Each number is 500 + 50 x the weight over the matrix's rms, rounded and kept within 0 to 999. Layers, rows and columns count from 0. Numbers have three digits each.

# layer 2 attention value, 128x128, rms 0.165, rows 79-127, columns 0-63
480445415437460535419457449473474551511422500454610613428566487536567475514513499553465602404522489530507510513484409637443578523537466479488507437508501439435457460479480479473439508523528497
457524519543476421328502511405489482572544445481456482577534537509541533485507486480520411567552584382458537531554493539571421442435574438558508532532514401600482429577440550489555493445540476
548427501465488455550528516457563550511506584478559469528461508531476472568527477486579515585586477519482480591561498540542541488472459370547402511576522471481535459506505473557487508608509451
436549330473392490544555538481494528352498416460584564448361470482451532443599433474472532433493518413568540487474564523509552505530438540561455486445411426562504523627537477507466493454536423
454458467493468542453509591528456517540397484487523489582467451540438534576470431512592502506520427465502425481492470459479522444518437518556493498541512484503525600550490569496537455511568518
576398398470542550517509495517501424465478510501504458545447441560448530541547494476505534550443472485576447429568545525459535448431441526465490514505451533488447501570574488433534508478491512
489477479435518485475535439451445431557476517490582540561428530554445523494499416487424504564463617511485450399591482499406580488569445396522501502527449568475465472490574403547533542610556523
656488526532585454560463474532496565466505488514468523626562537576485438567454491456468446521518479507399425395439529489514577519477426518483559597496584500548374465539432446441492464473601491
495567612578439465532405511458559452572552393437459522549359412575447511487553466474538448610446506476439481577523445461443418513491539484480496480517494534538516469400504455570640382557517505
545483499459495485392538593394490621585382445572596415475494453451568495544538463444441422405546520616427447568520482482465525518543498557465449497594436521526445588490522524510532472504489461
502401449525575524481494530405528554497476444596421506455574461527563466491422548482520492515450565499587544594546506557413507556513485487569498562445531441553518426580502513423531479479552581
454490540470478502437524556487433572472553476546487547542570561460566621459579503507518513382424524488523504435517513459416499547446463542604524481498550420494558451527479567499554553566538482
538507472542402544444512425376503492470513486438510527519454568468396539460510393460510480508464541451583581561499438456512433455557535463499479456471462457552465474538463481544489516473569494
507517443593600551522470561448492472497525518520498530526445511508494593534392455431446611487451433443473464506555487391429447565586466507610507538463500461540532542561504462427543514507577608
582377458499444578603583464465533506374539526627537543427454450461528507471489538521460600492568483510427528522469448433456555491503487608523523411492542500518604476543470580380492442556453505
495458563534564511473520435548476422483518511532471525446417472513444506463462565490382434455451547595581526464550438349491425504682536479593512476461485428544605599464506463502531450487507535
471434461442436503535598445460440447510548543415533489474421541544538555496465470409510455461539462549456444473545490506507581539590465481554490534447510513465446496508474488441455374498529458
428541532499365424601527516465482539489583469537562534468450503464444556529575427577499511533465528489409526598548553574567526518462581470562427482591447602465465470431536467586453488557440465
477437475595481482466480480478497437479502575440435502504538544496489502423464469446474520585613525493533515458504505597451502517522450480475458535497490437476552484489556525511539522600411565
567473510455503460511442488506480539471408559457439473580467521442483433491547409471684520438459439464475432486423494432442679544514430551626536501464403568537476577478526478450522472574492509
585495543514469494538403454510441641459507499492542496524544543564479464600547513507540506501588492579395555557422574499580419579529491507486500507393515534528468479538494408459514424454579510
518545587470503471544486499500548496534596540647465416497496472493548470538582462544579415479510552441493517561523546446557500464452561492564548529478436518498492490497518569406434537435576548
535487452539530474401492571490399566495500559639455512376529550415537500423480537423465548504619544465522568444485593471470394476564538535475545538449567507573590507622587532550521482532449359
482543510491493568569496537531505518489490449519457497431497560497486522421525543499565541484512528518512529508472541473502516493516507525452481394380468505498582468523468471601588528507458538
531524531488416495474441426614502489465475571505479438469441486588559397478514532491618552508564533483517428508425503571536448421459485523393581432488517508481494505430589514511522543542527516
554427456541530477403480599444449558472415516637464618455466520530618435519397494482430521540489521476505418517455520594500523526533522609426470589518502519496472519610626506481487571350573429
543449587446544558478513549391487506492427460472474564618551487530476530507411513514510504459461496512454480477501564418431510498505430508406459498507531436524541495511479494468500463523539463
487463390488492511457517382369432563529487429530579453534501511512573462549586502522563457495622516525508507483567580560471478511382425573364487555469396535511526434551560461455593499425457343
634554508562509484470404520538479560453534507476503510420465548536461556511583569441427524498509532559528499501449461486593493473500545433451471560559511538525416476456429424480515551500527523
556460577448565496464503473543485478486461476428527542508532578516575489518519539427495504586450397496554482381515486491529461477519424478525502550526491560450441498542511522492426525549571482
447530530555521445514536437425448470588524484500497480487565525570596480472505475520474566456505528457402545535521502553512494499450531495568554386384513499555429439433451459609492483463507403
456427495426442509508480488485591461504462482445489549532469403526524501505445464546578406541608454489537471527457513475423582451449460509516436455563568450448521478543469553424509451478497502
476525526521502623590414573517542433464500671542579417447583539394490545426526434521521510540440441539572503508481586479477452461464584482457420478482504568394528420482440603444412562555467536
550491530545489464538523496481512592554495453487572477505522448432575517509581535516492487505467424555449591478536508489590471506463520506475465557556618506539440520514385589488461503444530454
544446553582528495393420512509495553467415507471476487482599573460508455450470556466466483452444553560590484515440456604531488535547510427436439523513492374479477523507535475542479552511475597
519445421471535474525508523501551522352540511483456574441568537446472559433466571468515391518506480464419513528509656455524511553522487555561481483501591529618564520741550434503569452448408535
620452495578613500451529455556503527500523425505544538537567499490435480470534601398363503539371555530404470564528468553532446574474439564538503531500547468554425425497442555514497470512482526
428515482558465618629442611573536470461536400507455465451422527570465577466465581467518539521547477535563475485502460512524506537495481540514525504342430613481574492505422483530628371502538552
430503477445466551466467556516515534426504471449716576450443511454464538528543547619440439451587452539544516455495486492496474480479409538571464538575498445499546598605438522461466435497537453
461479510477467494474581519511471475443552576427455498507469569541532547456387548484378408587536521537563408473494451447590526484525632465616460458495472610542437490449474444467459469524435404
508519479438485608556538480458490529527449575533560555491624603438481490477576501568483482554482494455384447586556373608586530460547457464508492543475409449461535435534452528480461526508392542
507543580430521489506466519496517451473507566470558575493440506599545545470500487526461516412482570473445432396497426425516516439423463542514529505545550456561546612373411468466522515563521520
520586501483451507585519415481476468568506417538512431562442416550506475559481505553450508524550465588465498502530467553536489463516478540494441488546464558452406475417475527413477521493459449
502475422497466560425565444484558508543478504392524549573480465492486444470482371595460544459496520472541467427531436503439496464503528495393568489562506348524437510446501466478516520431480507
428473541515519476507529475487464400562559468485484516469552621561488598491428513529481437545515563495455585429502479451553557441378540478590455511419576448499515518568433453476561518484514547
575468536494508437471562487555562522496498479531345468549556471472447484507487488464492455472443512527521478472554551498441496483470556502510489443519484415485567429509532557544538489511483462
450421404449559491509490449606536518469513523491581504536463417515386396499521487521563482504528445483543456466437476458497440553528395442428576480528557496531566494473458528435506507518443538
502547503505444475498592495448597461434562516440498521521501461481423427496481402483396471576532462547589500604594426523528373499463623547377464503488402570397487434406514441588341503469541468
495442498444546500565565465490527469489551410563569564652495481443486517519515535620463400452501433453558486437488526475532498487510457434506529492522495548421461469478487461438397514450458497
# layer 2 attention output (transposed), 128x128, rms 0.159, rows 79-127, columns 0-63
532499467558484428561478567498512363426530446505454478476395460496476491529458496447501388484459569438419505460545547450487518452510495503534480530524487578492549522443500553508538570484452499
547489513438527517597471498537472600447510566538472516441429527450445515381515509380452633487555316590582502493501474468498518587563384572513517530469440548514509557444553500586367512533485612
427522529549570574459482503553447499548532458418468418465551519458560474436502479526517489396491539422482540449459456467563432523532533641514508468426463528548466585441585609503610524511443485
597493595528483466418559437556505431648520491511508484564553529528576414566456604430444454457552470535446545458582485487515427516507595528496536446577540497386473453429492479440583679597341556
546546528509537450511580536515497421448478465570538441432524521511471510448517549486475526600454627501453517549546534510510553553475520446540484553537453556493471489571504480557417427473454532
479530531582457424484497484492481501543457549503477492511557536462553520498505543533473457504493512554459509632561454565499436553518528415614547473537520543513520579482468512532456482522498500
547440522589417419520465489616482519436477522534397507456610468491567425460506658498519543526483465529566592577553531472449485536432491567487433559504481459484506546485433670605438422400504477
318544426504440519462556525468394541521528566474524470482469518488392418421462465592602515520492516568533457468502484486517389549506537476461507490438444522544593574496561506491551442607428460
512384423472619534517534488527517593457487542510492527353599509397422447445502451524499523422539498537563456416368469555492597480520528586457616570465578449520465494557510535500366483465513479
494457452475515496549435489595509393522558500493429583458483470618412512589465670440496474541445465349497541479495515469473528520518500493399440509464496518547462559554509493510524438512416520
477431547506479487516474491495500498444493556477598460562437493506421539566563532435474465442475406577539429537505502522577518522494461520476498407530488543509562572453356500524499564504475518
576511478564497419554486498479586536480529586471560585416413439515476530542499513431528540521513485555496469560599469520507423455440496474408483533473449545407433509516498514462392536469555521
475524493519528432486489379569510525531605495542484533493512584519614478469448591502472586504549460515504502441546501466484573527514515575536516459481485526441446503439503532528520563602354513
451499617417532511459529460513572527539533511549502425470667402409485417494481504524655466544508533561470424534492558618480530555424524418506476532487447453587524500496394500585483497473524521
433598516514501430444475474460496377625539520480373461529534518504547453544456462458557374416467581431509377500431491592598465540481606467465604435546563486542368510423500404531512563486554502
541492494415407459504499438587518400503467431603532491558584550471594466640479428547503512524531487363444388552477391558506551450420572537477456518519532485491418438438461482608537543505450517
550541527533516461381461531580477508496557492540465451445581483575499417475490451530502474448522485380574479465424498510463407472512507481466429460471454519505586473487514486546563557490491441
551339457517596546422434481543536557574576494468477452502554461583558481456469613458490574433546499528563555450345515525489473435526468603453593467499514390399520408483465562415553566485553508
568542517461456514505486489512393555433524497560504463563493502467498499495581489490555413444509425491567509527590522482597487578547540565463576508458419506527519573479483526502497418429531440
348454548540484360528478477560476362530550497425533540514501465548491498527502581644447555587468582503529604560515578631461491519503534427467380446502519553445432430509524400517491500484463440
396473454432473539530557499401514466540482473447463426519466489440449396463436470554468512432442584499518449397499511472471476413606519539496511502470560515506582509427548472440607544554490583
429487512449481439439533385609434533561435487441471586565498534511519551512476443455381578470551375516559494542437422590492485588526528468461506464539563418526514453546503439464427517507525542
494513566438495480536456446431551513570548521459500376630470564518531573567547484529485429541469536401511441482544478496618560536453417510406511444465382517491462527469443498444451454478531579
551481504527543495513506503445534514570543458465557521470514488494546434555453517529494458497417509537444475452588559506504550430484554535489511478521557506395513508511486507428561576466480466
509497542541461504612602497421512519489423437497541566552453509441494542474464408532450453476513517537521620530605469429495555473581514427557543531482551590564473561502516418497417411491564487
477469532432480496605487428559535452678634424569593447624543457536403554536456551436591309488528471517424422500582466422570472539506488403438521421446486493649638563452417449454483513563381528
462573393572542450492521520477546485443525523425506567411440497520502449492556523481513505562402540513488479456613442505541440466381500547430424499511468532525543564565477573523536556496449513
545499479503510528560430513428507489551456571407352563479434571484421541482484572450447482465477416434510559479549520449454423549546539493549455481527537559590478604507530502453432472453482616
383406495422505498491510508462465494551518386558519311447528435520510378489341417599595532469421507458407442432430559630478602512565485578502558541430557451489522433447541525496559523529517538
507510562514465451532470551529488555527548523561581492515554474487485488478488413603523452499503568472426567570477442508520460442470547443554476496409532515502600503484596540507560410506490500
548542535493466489561481478518550499419492553385486592493503504421483476445581423504500485462555483545634469364456465459443546453529404434505461528604395503501496462563549479509518598538494544
539578449593578414480536538544453492447471524524483522415469531522483528479557498414436484492514572506530450509503509527555415557526562500482543446546523494421531494580505515542460494494497523
405577444525509490435568490441496588560450366480428617498528492481666607542526532448486528473503538533509483573592502400494481554533504551456587586421423441495485556559537507455527386495611459
454539445483561608537482589452468591476495559527464550478532589582485486434506440487499607511514528461490464447457476455537519527569463622480554570435419526561495540470577512487530502572467567
465486536462417569620456518526468511471555452533599529582452448528468529505491549480566505465446457472424534508611536460560544413551507581485489473378487571508543619419499557464589453537445423
537476505584472528530471466487488474540520554525561528553471479504552473528528518389536511507507564614553411516592441460470372412471411449452492455512490537345547552367413423510436561574664544
445518534428415526493487560515561527549527634427508474474517429481444513497468631495662546473528468454509427479339527498512479427528523510454594445454519497524448599424591475482568471606475416
512517509549521572409570507431465525523543521608500471439583515387443394584507455543506427431412543510419447524551506490380512490447525472529563549527565449444554471580515519476408560455477392
559513488528476520432515576536451468606513466536406404437523420531455514519412468386433422508532638376324546589435458458504432482415633546445475475401570524436512391490503580547530476476443601
477497618524550521414472522507481473447575466559509447484511521482506517569528563561563557417456456417544515461475543513399426495539412419497502553502548418491495472536620523582531539556552494
488464481516460419509475555568443515521543487455461481510452499480580512549531562417493465496587463529520595556454512379455480508484500627523471495446493543479552547425530454521472488399621461
502499441457414440489559445513481426492486426478494603511477389467497427502407404500484567569506461454522521569516404544404460523517500492430526564445491514562469389507559511588414576492575558
472466390534511452460486578440460544421486588528334479437495585498482481524468544496447456532579400482523589549439507438447390532512574526556513524496585443539522519506518523563528413451461494
486439582482547452518449537490465502509460477488493476504508513545447458355507570482497539549530510569468642465421586493544634549501475507579472479539492590490483491482411491573513481523463536
573542502485435483527525450502459567394523509496495500496520444446547390432460436505437595563489418558565428569575515539463427520528403485490507497479442494458564465522499558578463556465536542
499492463512537504595505489503523499513475538559590572457411541527551499496529556527552532528449460617474505514584450477622461529472421506548552484566485573464462610511471475513522524586443433
431569486469516524451557562420468439522407488507435461568494641520479591479505518521425598531460582421441469543464560481524535596518615546553507547504499544506420530421549493498493451521474507
484565516458575580394427372611500526546469438554443525565476542511539551453541598531520507435513529447413584392378561387494572579472411431540665481547547391565559482566564542443524476588486427
461463545490511461416413525533371555474481512489491452441520571565495551517558528452481615487503545471438503535371504554473454477443621515545442464589529426428509426517528526459509517462538532
# layer 2 MLP up, 512x128, rms 0.174, rows 0-57, columns 0-63
596498536529532541498550451479474550603402557485536550494489485452533476481519453658560473522550601529581461467521496541525530504462478430529486545552502499533496504519459466512452560515519458
528589529551425510444574533497442535392515588565434525481548478440481491471526459445435497467460517528544518513551459501468362532472462428535534491552493635497507586506546502547462473455484475
477449532553563433462561479451445485496493501458515480484470487459489513474448407573538495616513469558496539509538449553498468530493493407548476480525507532525540463515527490531479456474471508
529578565498476558558442539477402514537473494525511464469460461464385462463560480530548480462509488556506541560519478559451511496491479568462552422491393474507521553516459498630524571508509442
513530542451537561450518542521417425549508468444491497537477492488525455441525440489469442554432533572518476473448500584519495557489497457498526548491471486437536449549536499473472564541514490
444454511433543464551520458472569548486507499485462555567542308567471553490508558534514431436529480561534518496479621560543446474496471560614499521465541448529523501500463525420552373553550539
465544481514507565527507530551474551513530509455538485525423438598548541426405575509581559518455553532478477447426591521552533429587511518541485470557601551485481531452496520523557496591382553
516546472488479503561483502459563402464443526505479504451487511556463576570480537528421433472466541461494499540507432514439525490557518485556505455537567432492595387589480480564445544462457555
616457546388410526538473561617526471471561509364517531553579488557518519514444541511478541456479505488545495542467473413489524496559440466511554494515503412576441396415490468529440553446545519
454505514573586526499535495467539531496597441470551467496523499450529476501443467484486513512452498561488448565580517534545500505489492497562549456447553562454562529491515499485450433479450453
521448455613386588552453469566452500416452485481477516581426547503521521494496434416585473506540505504547462421494477472566552518488502474537542552586489503445523552388551569422574490481534565
542628561440383524500506488496637529491477499567513557502575474564555458434529442492457481490456566449557418477557454527508484537500550489483507454490449490467508513488459537513586544416521523
483524506487560400477478557467556508533491537479524560413454539510547538518473443501410551459545564531460505500463546433538545534491517501428447508465560475505434398503434600494536536463530518
481522537480496525395538530555513562504470476522441496525517508476549617497528471446551481472498572499532530467515547487539483461456544520536555477307528515535508430483491548416544343465556478
501525587457547520508508481546487527422551573570486590537491541544508437429592482520511459410544540615515521530446527420447498459568429402570555457471468404580598512546539484408601378522451512
475471504481559491443497561563538474560476423615461421365520507573425427506509593519461460524534451454519549426611472518421504483470443513586456613438440522455455534500505634555581515523444485
471450631503458531455513471510559470459547441475469413404452461522532476555527535491555469522507471524557570521559567504445509502507437496472498504553532499477537507493532496395542476492590461
461478429488453507503530505397476561442407503551388527462511522479534543432493559464444466420542587486611478505544687446536566506519498483573548440440511500552464454505458386507507475501484470
467494552482462497460459508536484512503510516519597556468538525560514438602581461528518570479477513488512561461456535543485396449523480508510447461521477477450394545503542478445496588520443488
531429477510462556539549530506520535512413441484419496518441466506493443448556543473430510507454548446530494429594491575625523576449430482503460432520482466556406502491489487497461514463499562
597494500562475449516353547543495424461464543479479492442513480458429366458411529527443486477564443433531497605460465604534448505497439500468456494543495556411501592481461517487449652472449453
541487523591315415493389473444492513403473462562450436507527425534450528528557521494523474465478519494483499510488574459386550421422468510447585500519535479433479525537498582513555547502448560
391473543523468567469464644417505522550387527485468461460513525576570555476477486473534443522480501503483480502459474451599504462447544585493578494452597538465517511477528444461589459485443536
480557459559489428507602486545470509510524473539433502472484414430475519551524550532510479474473538498495512494538535465509522518492444451479548496594593514501429497460528504595533495475483464
467476470432559447498559508488522424479470530460468453428460553540540548411592532505448414528460477464500496506620507472483424526442524543420485412430549597491514603566531563497460491453444562
499497431495475462504526548511484476445465576434453500427514520550553480521394575455487534468546567541492309460364439418505552475472609484521508439524565572446532588557525468534449555559568523
547483477480547473511414494517435523505486499481457468515533583532466543551536531507494457457528477444483535471480553404509500453450524527520530445525502471534555506535511435525528469559489473
410488521474523430463523470443473600587531492506443486468450474519483510522532515498572471480457514471367523428494521496534550509487409570527511492518486498580485602478454672494527467457431502
398565541499463442508544488445510545511464504445436496491591576505581578522534489621391419402560526511531522485542505465593516506527555396480524429515510439604479457546507461452475516448449570
587460409520591345483522590498456450484471503611423520518399536503452524542451549479475469484508496427524582461524462469482546520528506571486567593475578482452467555572576485461531533494511510
515346448513412537547552478481516437509456533573482498543542455591534506465510482489479545501560559528566531490421497520445474454411495523568430581528459469509464434509440426560441619518538535
508501566528565588534508449527556474582518497531549548491503542473542452494502511512482549522517477486445493447445454549565505434533480461488515405499564469536406437408622538505547496477527466
475396467462480447498529506487515514476534434428484484493556478495470468448517491558514463564491405571495518555567491405558555511498432581569446491495473550448526457520543521389445519519500496
612499516567529451565465455425589544569517464432531565485480525549400482613539453559524486550493533425474465479470510461586523405412465462402520456535402598540542540488537440413541508485473446
466425501533455572436446579550491538479451608534527521437490525564526541500465492438464483468510435510545442561610556421504471464494491554461513616439571552423511432395404517414541559461461487
508475495523529482504483486536501522519469538484473491452537483500463505390531470529469512489549524438493514500472486540494556476528498433484517426470490519532540483527486500489556513512477516
504514466448602525411489491548492548496568520524504508567509509560525517469502488489538478499496527507511504548509467508537500559430559524468537430549465469449514508521441544466493440556552545
521479450524472539491431482511460458488518454433450550470392480526528509461502415421478603527480567461526406435465494506575510568478559547499422405578583434540558534489536563460543522515479569
494508520505530601499581557580434523455467456561500493516514580516543525495458451559436494431438488504509410542450477469505542594494603566475481626563550467488449432489501445545537417430558450
486484474499530501441408460477488569452493400530488400464438504593520516428527484463433477518504478463690483461538499594473506541471461531424398565485403518423465549571511452443519459468548501
577519481425452481533431492482528500407527530466484573515401498527520490534466400498449452500556440445526461459454409468508556396507452444516531549476529557566508545489544524556497525482450484
468494498472462455405482572532555534558496617426494529431492523596497490527541490549530508547544575491462430509451456506509481511395452514486631510412464544531518492508512457578477490495439508
559485456494530381469585549537592527518494568577540526509518549476543540496540531446547504497508529529496540498462487442493508382551479495576540427411591499475476482534444601441494535509481531
513453536426507549448506565449530495470408464504635539481568484494522419563465494537442504558497467568562481509410505422498505493486493461453488431587529498478412585589524450554488571567556487
565451528572506501565547450469496516541559489516409513556478452457527517593375423555505485461529434452465632556545491470506423516464491458438526625463514460510467527438541483462564419450469362
444479364564441567473454595480533497501461511521514503431456480494488450505426421546523516525537533496409471447461534620482515468495493511472490503368575472553488473607515517557540527532617531
506478466500431493502536452447559566353438478453534492472511387471524572489506416497504491559620520505490502461471548537496383525526431526457514464494440561583517491487476484501512600495497518
549455482460585595538543472600451543571505486482525466506533465501576471480457564505554501456519492566478484507550496497532408501490466504449545408476520495467540505466508468479447571481546504
503467540512548535529555511510546516552491547419528499515497465552478549484446494540511537494510520472527531495493509530506431476545464526448562506441451524442436429451453422572457490511487491
365442380474367457537546412472484483445582420451447496510512447518537469525476552535413501487609410554482514478542500539571558486465432532425431454442549497521481595531587533484525556490584430
473536577458404570618535552564484465571518592488568563543475449561337512542533382580512510559479454543478481550553494540506463510525444505411415501514464525526538369498513564442479510500414456
451443524517464563528463479552422575549550511433507394615497504524487520537429482528439440496593481453494554559436500483416578463441494478395487557424496484484585411533513535635562474472418427
483391533423454543445539471516570487493470526476493521454458467417529455519500537573491521510533492485501544499524508567554459444444500515479458465470542512478520544485440532413572485409500526
501454547571568450449540495514487506422390521448477572523521490575457526620485472492444524478477522458452513503435468539474490467577534494432513477477436498600481482491507483590581517501500501
539480492476461469545470524464466472536460512509592502527527510486525477456434444545477531469420576579391519598473586458563557547402434420561557528554596493471461423490449445451401474515546479
468514478475512424605482429548522557444507613518450529425456479500414505514550485482480479510429553467629497603538590545513535510482507513506429544544447579533511495511408505531467401461431513
546485493612417478499467512434608456490496430397412584518414472547562476511567455506348477457480573543468496522629478556584519519450477461472391601585473461457447459511518508500518484309494430
560512565482469477530484489468491469474533550439488406501417551679456499482545501526454535511394523453521403438557542426511464410542500480479511544485440448483513528391553481467449474429524480
# layer 2 MLP down (transposed), 512x128, rms 0.154, rows 0-57, columns 0-63
467495467496470491472462370454493499481476473537528511523486479471572502501510556547487504463478484459512479551484536566504439492452470513404541505457550492525503540498505499475488473480500374
506405511570556592489528510560411513506577505523452364575433520539531490499559503521475373497441525490501454515527512426568557467481433396419492478461487561491555485518536524463633539438522554
451472547493409565547466526606386499450457493553463513594542439542517507587515541538405541491515506494497537508506546471506584493505495484464488464513491432480359520567533501524507519505427499
490497508496547494491550482456503542416480525468575470528489477452479422490520540539500531480607483523518504388531539532563423602500434551493522474509528537495553503460526544476481530407434556
555491447479471501469416518455579431423478477446478577432516448481491536514559548544493593493406554491479527500459434400451498441515534490501566523480504559563561522520529448511465485486513501
478471511531495424418477468481499515491521551495533510417438457552548492617449502508510473535518382327562520496482599500407520535529541609526524511498438476519448577452471592458393490572517459
433603487488484521483439505541385545472498544555583454455548395543445535543523604469454376520488575487474458586546515527448458472543523575562564524393483491391567504605475424541549504446445572
441485506513551476547511568538437448525484542485497424532455468478600516492548505514576458472575554478525471572506505522541499462560535490417549552493436433448443508466502497488549450523507574
460601463502539538550590529490532530457474486407576410483415498485521571472420473466457554523519454493528515539524490502547522450469522413515519489483456427439455492391543563510470465447463453
437567445487468499496513492439537473481525546506581487667419475526425486576464529425487501528554488403468415475552485521499512547535598486441467470516533445549439515463573458503500588554507563
567457583513520385542530499536527505508573511497445408513512407510473568562548512415542578608606492513405554477447463494466597514451533525486487499562462529527534430523438475497505586543468613
454481472539569553518544451505519449499553494444446447556533520450450484496430479552539580549578483584516504540470506568516541482490453513584500528461507413530514516554470508515451476531435505
560536514404432479418474424489466430531543507462460505531512497476576495533458469465502588471543427536378420513473548570567556500485492503544586540478474559519471529491469524499574505428518466
464566427512416502556481478499517496529533470529514420487484516509429425542542578459570497404603492470489516486483464475567492542513548524439462506574465522472487466482562514562533434476466538
395516478473486464513535505494562431477551427610400478554516528561451436421504560528543528431494489512472580436474472506510604483516477490430572528453451463572462378479525480533463505551413458
467441522533439471510538585510447436455539456522561588529545500571472509469476556479423445449531588464610509454506527414397482486498581608524403600572333496474419556524470582513589534514559461
503445529527526495339456529518562535488477468445429507556455455485364568525473516489452469557541485542448521607523496514413489514483443455478419438493504546446419529475439614402494532547471432
478522463457448480434495480551434548473516585562486572429496438610582555616462522509532465443496568481510451449480561497573618441484528557544520565519510462521493473505467532506362472444563423
500468433431437546560504500504459536458451545477566517438481506451448560472529448468535450465471527549455540579573508485416551509505456552595506477438431449538482467438440588365508468495530514
516507534527489504457547564512511564425601488493542499482502564425496475589492503560555455456442493568466515449454539557576561491592541530572459470549476492503484533577574419501600477481473547
546506545467534506526476477509446486437423421515446541590555555410484569568451474494420492510523496500579595586529531539531474489515567539504478567442468506537602466522515537468498511505555465
551496522530551454545505479556549434380502452415523527523502506438425481494404529456480457551481469473564604583526532529468448485415574485459533496547488552482516455511526398479494492453466471
501461405456498461511489506518413524383503503530586529423510483475510463484548424462505473553484546546560528561491604467507468507449521532545507418524506539510561400497556434448471537444459467
524498529426508486525514553515542529478433546502449489434501537522429540477576495447503518534432557482523475603543545473521423499480565467544471517603525421524514547529501539468461576547448547
555510562533569623452439427494572455399640498552531457496532503423522548451434431548509634461595465495510505567398484517477531456450504447480472541466413538547428510454527435528484363503499545
514482441535547383601505520543473517533507458573492514562496547583454470441498492484541453526629604357521502534456483536488490518560414459391542527514540510553522532514548502548510535475658624
495483470446442504497468534528539483487527443466483500528483444473492529544450486527483534473476492509502499539452501469497513526501535452498511523526488454509534544514483493466512535530521531
543554397524495493535586530527522547420546450484487429491513487528524501362468424420458504508438501414459530417504455554448413466557385591490471514456459576602533524524437511468485547523510441
525483459522453549515581450526493500490447577435496477526428448545450420486448430564499496516528568532453511499475516454543504562433508438442565466428430489478511498494503513504554504436529544
520508435463518575456524478462513446576485462525458505385501490494472592456490614491413528491516473458528503620535453489384434519448516556513505517443505497570549461515507489472546508531502403
425491498529540519429516460512471577522564545479569469405516452520461471549530578410502503504471519531528528601538535490504486467446545378566486482482501542500512521515480479508455437388428472
504462516428581456456502509443492488443536485464548550571484516574478390535489484536452382421551432456556483513467521492521541502511566461576621529550429500517520505533418514497425412502453528
432517472504513467422457395498454482449490411467475497467586517472444502475458568563520503522424554530463515568523447430576513374487421566444599463504474592516541473574430522475538446513593484
420500487450506539520523496538499506539504516413505474541514538489557558454487455463602502434559476562492472526542478461484501525503434533528474549491558486455444535420439455532467471508532507
476516605469486516505462443479488502457582599500470472436562497568532488493498559410390567454495514439528561565509531498508542366505448493518362640528517511452514429481469516507600512469508398
434536520470504574498524504525436478581507537448482478550508490499536395533495546577524532480518540506494427535501511569540492502531550566480562461555559516516497536453489506459449531487530529
544471433430526526443420536598486514464602444547484541533509546468469549593498558569479547496483450541602458618457545443459470535595445525466470563503533429469527513517450491494469449465491570
585498425512567526487493460479485466418456607441436490499474463504431478512550500517533549550517561524585478584541410519525415423503488443497476459443587437461529489501522614455573422503445537
544452465510530489448507501395453539560477490463477470460522472440469470476546478434547535527517561458514484534500402523508488453432469508493533501530562478505564492543569612462540428497506524
512574458451487501470500603475400476398535421450552531619516490528510528590499542525481544612488404468452553457494521461506453509553521508514555456540522501509535486489479480533434525558655538
505569383506498538473496503433497437534543438421523559395489504499535472624471539537544423413380567492507441469539375482430531408534573545515408482472490620552412492496500513493476547417476472
460462550472542613564395433477436557548595483566526529445480553453576535441528484482483477465484504553513484558483452556492422508486481517564402461511518467472496480513592454439404476555480503
514486483576442547454508493504446407424595500521620494465524469480466505422377473514462494518437454493467482520508508410421538442541539490444545478532578495491482538497548492555525407498569509
470525468533482459537521517515591419560515392494510380433502545509530467529453526480517485598485497514510536499489493500496529429453501438445446476435435553566394529488535571487472531506493408
472530455456524464511521552568495484489365503501475528532526405534473424456444585466525484492433562414436559481526457480534533566528515483503555487494429440614559510478430518426487512510534475
492434358503539482408600471494447342524574546522582491500531587457509475489547553426548483537479483547533536479440458460571466523490438596441595428387541525551510597450559536416440475470448456
521504596536464520483390462499481570398480557529597537548437536508446541496454439532487473480527516516552460463446518463546453502499549470543489508581461481533511482494541472527566460483462467
570543508480427556503524513531483477536531521409531460558492425535487529558472518517506486580459514572433512544465555495474430491600531481450556442479541511409439471480466379518547466502513541
590444526540488530518486469472446558446452481549478495529527543515507470467497547558431489515525431509482473598535418521538405514434475358591451511461540483578553588536482563535527480534485551
507533463481546518481559544585452515544495531489537528487554568580506530558504443457576449511456545516485550548509506550404510525462542534561488555539439503463454443457469434506526405553403440
516620494410494480585559482541521441505534461461465547500432511565577519445516558512483476552462418417434472566582495540498465457527467545531486478534508535470507415475518552595365462416603407
637522484520569545475371564508510429506484473510456519523532481578479551576394554508584446460550526488536562536451536442557380536560478498531600568391429574507520393464416594400486383458528448
523504535519545520524440513534481473447480540541469551529439537574503519404471480480427496473496511619477461457436558482460581499510421533451506504462479473473521453422564501518445473454448463
499503505510555459568467490517506466418513450512501477552542488519520454563485481586527424506529413516505492501429484518456538552442513491507446527503335358580514488358472454505442487583510484
472570402575484518437540481433508465455458446346531540510517589459406477478545484448476453451483436411472487566564574535503571566438523503494509535470496472563506575503475465553492474550515539
518491422474483534496530484370528497499470577492506505569521486450599479423524545496508559500520429521505527502525413536524438542507497503598538454518514551543484595574492552503427524492523533
504508481574548397434429474368477559502602538498457532467451467522437566474419530510476594630560539571510443532440452589475616509479537488491450472476436482526460459605511560525604403404515494
432490495538388490453573492484544388573493569494433498420474515469466526422524508537541462482468502558502561507590539502515498430506536546508477560405440509524462545436511490531441525570488404